From a checkpoint of a small transformer trained on Wikipedia.
Size: 2 heads of 64, vocabulary 8192, 1.93M parameters.
Each number is 500 + 40 x the weight over the matrix's rms, rounded and kept within 0 to 999. Layers, rows and columns count from 0. Numbers have three digits each.

# layer 9 attention query, 128x96, rms 0.197, rows 68-127, columns 0-95
501508496459446463560496494556491456486410608509509522493493499450572461521501556486519493498412546499507576533526499485476463468498433443520445484494542532526453496498522510514527550546545490456495531498524436452478517462494527491491470511567515475510465502581587470462547499458457498517
551529546484473533530522514457568490496543483488504534463437437469538465486481464470441550470509501586475485441443508555455566564493501498482494518549560540445563517517544514513430541494478540517563455466549524420472553501453543447515496494466487542471542469556511452473490492465516466486
501460463483500439503526508522474457556402511504466482569485456510545490579558497494501505515532510543522479535496451508521538573477512483523493513437538508403499491545392508452526515594464534463410490494428522466516488522533486553544434550473583490492498466386576426470580555571459514508
474529568597519562596478497481533476452525458524545458494476568502536532519545424424512462501525481490526480577474506434486461489528451492464551489500523556478562457595493465464553460512547504489549523432535436465532462486499475439506451553524491478392504531536490483493548460498507426454
597470490584511505425535489580563494567499471524536501514515516460481501457518536503518476504438477506548436479560503458464598403507534485550549460567531500491497479485456507516513503454494463446492453435552436511506474541559546413438482462546488416487508520454526498506419555556468529557
509566505416583533497485545516466440506452549465539523463578494505512420475443471496546500498531479462504514471528462494518522468506430548472473515513445448549492479606493497520460543440494518526464503486547461453433541486524484469502448522544516560501489497556549514499572517488517453517
505565553483567550441537485452475466524510501463512426482500520506451538489509575445542488501571507486485492479568498526508443509422546573458516489500493554453515499442442441476527452470504543493501515428509564518550501518503486527495418518513491575499481406460544530423543492547496493501
501459488522458477533468525483477471524462517453551491535567417488559501495459545448599530480509512491498517493578575500569563445467481461423557433446597477464605560532488507517439502451512481453483464495463491524505506525444544497496480512457536538479448503476450464537584541561503548469
416449452531526471544529503495537586546534483447496477503566509392495485464482473515555511528489553481486573556487525543513434489490415516425534496496451432470512496543461481436646504481515458523478547516474549456537529524552479441502538460494576465469493472469567517497506509498483493472
537425504476479519372561475613441492450487528520510622496499526536542527493500524440474560567495487482398535507453459571503508568526508522535438558547455498504538536528427503524511456498495541455467439537431525462467589424539464441442478445546532523463521517559529545462456551444489550467
431507516592409467505552491530456457525543533518512460481483456473551522517462473598493533512500553474523564491517482525550473460537492469431475523464526477503596539499571493464494501561458491487494469490548458423524440528468569497515492473521518496521502483476484516479534516457488457421
519519548526520536442457540507471509521463506527524543482531549506564415438477473513470523458438533460465445480526554540489514545424408546537582507480502512457489477585509478536531484474522459456521452551471550509511427482456497486446481486480560553527421487535483499567471442553430512553
487553497530484521495518476528527478469439418522475515534447445596498520451510478482556572503530469538602495526486499499444524523447516415410542453582488530582459510574482452488517478531472493541519555460449605474410537428586534520429584611474465476511485561467481501525476494480437406471
452503504484488429539482498480512513535484451478505515500483462568464497523423529461496467405525505518522534522527403537464494421565585522523479546517422494476449440479563546506558453516481502560512471492504502464478561523493526446540527526482506529463509491491563559525532439520519506387
502500524454419474500572505491504521464489547514501546510456519522549456514471560406547443507458461530527492509539543489531442508521408573558536523513509522512443441476435457494523499570482475549540507513461489562426509456446445535430543487498547490478518493495430504440508510454512496569
563482508433480476502479502486453519435565528482507484538463521631490577561444482457531485548542484454447549493555480452450462550458470549432520433505489488554516501566551426404472470505486496562505492589488485465420513502495530505592467518500501514553509566454492455545472490566436497513
474460470456445491442520499475452543490571540461533536501493477416458474529474536550546401496454459517562547563513512533512513514452573429540484504429480485491517547512507429558571522480476504607455484464586512539587501505483462451447579496477533558487474548472434493467495480510564478467
522479509455457540512538561518484435466527519529488445501513546462495537419412511540504547541505454493491499446547538480591509535441414518502486550506479479575505490490528532475539494465527530521462486489515479557505513434449494383537472468523492567523485450507536520576532476545435435494
490415485540493502427428549517437481507457504552543498524489531468370471550507499563451527490473543467558555454548492503474416444541462547483497553510529473505457429515484520492473544446501466504496476486486448469514533504530510520418516584518553506560518524493449542502493477543506540538
523555457465514463467499506502553456467472502548511596518441528489423517498489480478439479529494539451504526509504478558452567502447496456513485602539544527508593472508475609487464531487471507465509478507500499510410453490528477504504489512534505549544487510442491520473483499434554531520
517475511518486510517541541509539529526554498400525458542513560506568490494433504549484445492497526560521513453466431483528512582434513525490515488466433512473481465516506527425470435580418494534494522541483558514494473530512466481518468463527510460573580460504416463492534495451526524509
498499478490512527532483468671455521534505514507461459528497520526486479507503495510466460542517593600447439501497497544445512568508500466454534538535430521435569514481564502461487471439506453532441444494544578511499482544452535513511494479457519496427474500587388506471501532448478571454
531493533449472392557499556501652547414472471496493435397458535494463554438490543421445502591520463445440536530486505469549488527490479448526464491382486491508524495536538425475497505453548467531496489487459511449575556519479531552425516450476550466518510569505561529475546524455514536532
509460550528559438535526506578576558498592475575459539528507500517476491488455486448544472473483488506514507524558542450553454580507450506478484509516557527505526514436459558447487424486526490431493445431457571505501508533505482508495573473479442479490449507445460543482475428510538517449
427548514535548512466450501448493524521527503513515478491544469517510485458461503552444491492445487527563506465454470502545487529544509484527488492478510475576512524479514533557533462517546535507503484506468464441489478506501553482410553475480512526504499533490502493549486478453510502500
508489527539444528515515569457529465473489537504460498493460547581572486537529487494487491508484494500494509521536503488495445436490493530521493483481498544534545435487472536503530496532495491421498452470530495480527485458473459493511480496432504568488546452512469511464540509485543497508
529592446518480418543426514529441441475509441502459531587492504492454578500563436548513521485510457516461442584488513491568417501456509524515524485438481454523524472509509556518489501587512543424421501468579482496573494526489483479524541434508532559471455560472490486535488564508506390535
492494553528536493480425457491431460460503458539510492443464563501458574418551466537433504489527512474428541550451484522519462483433530500487523528475495490482509479578486460530546464468546508461484486497485545489523472533508501490459518531552530536538472534507532567464525504506536508541
499452444503494469485493474527513494496488483504485511509433461484480457486511496447520462544508513498518458480463522519522553506537439461396566491451624501593472481522512514494437438566490512403425540519584472587522539424543478474511519536545428467493507514520501526480497512601524510510
379482481518546512449508453549531540562468501539473452497471472413538549468531539510489468558503486536513516467423448604550434590508451512490522563514567451498511523482516456530462471522558453462562530466512514439542480456498507531459507515513403601486525490497568445554509447531506416509
507456518518562492465508446484472529534556525500542494506472533586537544552469535430529422476507571453486520561534481483459454473523508445530466506489502533465477517525458487539469474455506534491498524412534489515579535481484484476440501552424435473440382529534587512461471520532554536460
487596457480580454518467543491503549524449483443561494503545490471448503501525517474424473454455496480477504470520441563483520518537441484505514457494532536541518512476503548463514506589548511497411496451508474546461483466477548548605595472447533508463469526540470497557443499454503510460
545492422485530529533476488455547527540465484483504485504446515513439499509473511538537455510581493482458481435501449454482471489501574543516530500469515489517477626449522475514481551428485587443479454510516477520517551530534521532466456491481514478595466487552485509441532525515467495445
521443445545520504570480520566531504520460551389500481535460472565455477515494476513463485401513484482516488506551464458503492470515493529518484484520473518487494496515448504494516532503548516499489521501503590385480503483511472490529536560481557477460489516499513528502530465496509513491
438445518493495443467479462509432519499547494537461496500471551527469492523547525544495498470465528513494447506470488521543478483476540521465508488568497505483476506533493503441499439504445512488517539511469473588556517514555492500530507450499457572476533523543546483499518480549454562460
513500484511527473555536524478522482475443456532461475507556559440494512517534487529474515486549454558444565528449540526441489458578481531503453499484441481553537480442476550498517620463544444487492473515441488526503531478520481469588518500433506519517505455529499464506444504533484467519
428488462502472504549503510580488512537515494422517531450437434470557493519444606543381524491464504458540545493436482454478486536502459498561513520485497446492476506483499490464518530479497465507540607527507480487500512527534536474533501481575559490458557482526489467573495443582417494436
440510525470503531583445446520482456479507436549483432532511543437501462520418566473520498486530449539519436432537483556501411590497505548462438521405582534539443427521452477526492477555516531495455472466458597518464501535534575486553517490453551500519444528473532466487467574508537504538
471528454572462502507576528481474519525528508443493519466501521459414422517477561495527556450558515447512468426505627472539399502464459522507460467507524498577525541485538482421486452535505524468498504510497540525495511526461520589509496471588516521468496523526438588426467410472434582565
514467606437446560513472459514476522456492452451484526558498479445477499494522467446534583569540523532494495496451538556474514432524471624499534475523429479516508534466537502466549514546512531441578552509543467529504477438527523460443485594454513466503527507462443469479408501556484455444
452538552485580567557455530533487472517482374510553457505485535473529576542480506476480510519557496491489488513504471487432437534520514519521471545476509452485496458454538564468482507426465553481535485443468512481495475512497502519520428423493450525494500463484520512573498511465604551480
523424472481493530534486526542566534512478531480516466477477469525495499388462495460579538506513458475454491440498478517500463471516548449583513577495442497552498508453535504476544561537533474454498453464488537455514510534429491503498518490450489551581567561481552531510486534537516439453
504571473549460476505479493484534508599495558472418494520510508557499606576492487521464489484491492438449606456551512518533471483457515554486509477450532531561460430463540511527484463521454480486553467552464506525475482494391492471480454510446430413530499563532536518508425509498498517553
533510532534491506555582485488495503558490469438514477540501537482494528476462471529468551535474452546556434436494511447510517523483559529515516477472451518491474567462520517508520556523463485465487463504535530512559478496469505477447448529492493442573491464448506480434484575563477489490
501447517425502569478503456408568543526571491527445525463543500502478483525519467491463556495489505509534464470484470498487508532467474492565395526517481470469370537579492492512474508494563546534446526508554499522499503534508581525536494546539607409444457558510528471463419459516555520480
545494514493518522593543411485466468415573533499483461468422506511496465537466575515484412483464520548516455560469488472461554574490494542510604514395564486523506514430538483486568498531447465594546491496448441465558538491495588473432468493433513477537474487498506442467446558472471525485
566520463480463483511537485540534498483525461517525559531505440516484558475510568492532551510473465477537448485483496481490514538414563446522557546444448570465453481490506504464546488488459493543510429486413512497451473478449457498493520449508469504515555526522552534582501548510495488557
491448458491524428429531507541500497516532525542397464536494502485470483513549543501567542557505500495475536488505485568485543475520498459512449512474534533519491469517539454452479532438474483506532555548459488473512510495471504419435453492485522500556476457470560496550516523573525490511
522556524501580494499543532514418551464455464490474514456551521476465593411479488503466575557500451508507555556559536482542539462498537505477510451508521394555494438425450459476543494510490632496522530477411504505461485496452546524502535500467594474483488399485466456568514519476513476458
507465519555496494482569560448491524472559523453465494564529504476435497500489498539508489544472465454573572413463453428565561478457448384442562578484527578506500525464458564501469496448527596503512523536450487501529510503440525480503495546461437548453572502501510459505579500430468489445
512389523459458446451519548439515526485533450545561462512423502496510506459537479456495478458501526540478531429498549544526455565477528492497469544561470493494477463516487521512486519463521496525509504494466421536480522576476543531524522582473496469527557530502544478490557512519533498489
490520561497516527520431526502450553522478510489481478430524528542507447550465533419514497496503537476415516513490557508470543420552479578534548458486461510502465508500492548493532462526472469480466534499462459495538567469517493469494527492503464460563537490545498471573501500497483503434
502532518544456442558543551486517556443515457542528513538470525517453479554460481508523459466530515511445488502483466546495528478488503469454425522490478420477543497555501495502435594491456534470507508552510448506470559506496569494499497489484471520512460565550462499456493509490505489502
473456470539521477487514480490491510488460525556467506523472564536533458526457477546515464488466535513475528490537463510475534492490447560499574510471509410495471507529563551504513508497488431495536470527516500468511498478471523491471505508481486537541421490464522492523506486464489482569
568502400516517495524449580481411439429513536481472481526513459555448486493559532456466440549544508534489509541506442501478512470483535537522518430463506546482567512468434400500484494484467507512463504536483558440523550511489471509527506526484515508532578515546450515524563516526465518562
512456581495528513509488505538413486549478438504541479444468456549559500535495533510531488488441510508598464493498548498523450516536531488460474546499498489543512478507466507526485510476532553541430483543393448551479507506428504514518556501511450505471486555530472478502514553479482548446
411545509463497514486398428427468591494532528521474516505565488525507499535521542533477495500538462425451532476474416534545570526507529476495515439402503472468490491500509550503519444489518527477514442455569463483482585453471558462551520530462519547540505480493478503571491482513504558515
500494481508520495507499505473481417568537487493553543465421430486529541526568489451503589493521499540476513463507500456486435571534467499491564509453443443515458435431529570509467511489473549509469595459590492496566617507491435515422555551549477490490479484494440541535509458520480513557
477516488499510446518475462512500502444455488480551455496445486470481416444547504459506463447503522589455493439562541533514520494562511494455539473469429521522437491511554542515494525537540472453549525536508454571561513554441502477501522415526482499465495539540471523559549579472510465472
462538520468505519519447446455453538541530561523500533517511499561532538455546405517521518545518518490490452547507491432574466461474459464551429545489461481520466499459619494498509529550522524489474484497450464482524445426471561511490528527455524508534483556511493479467439558448447479462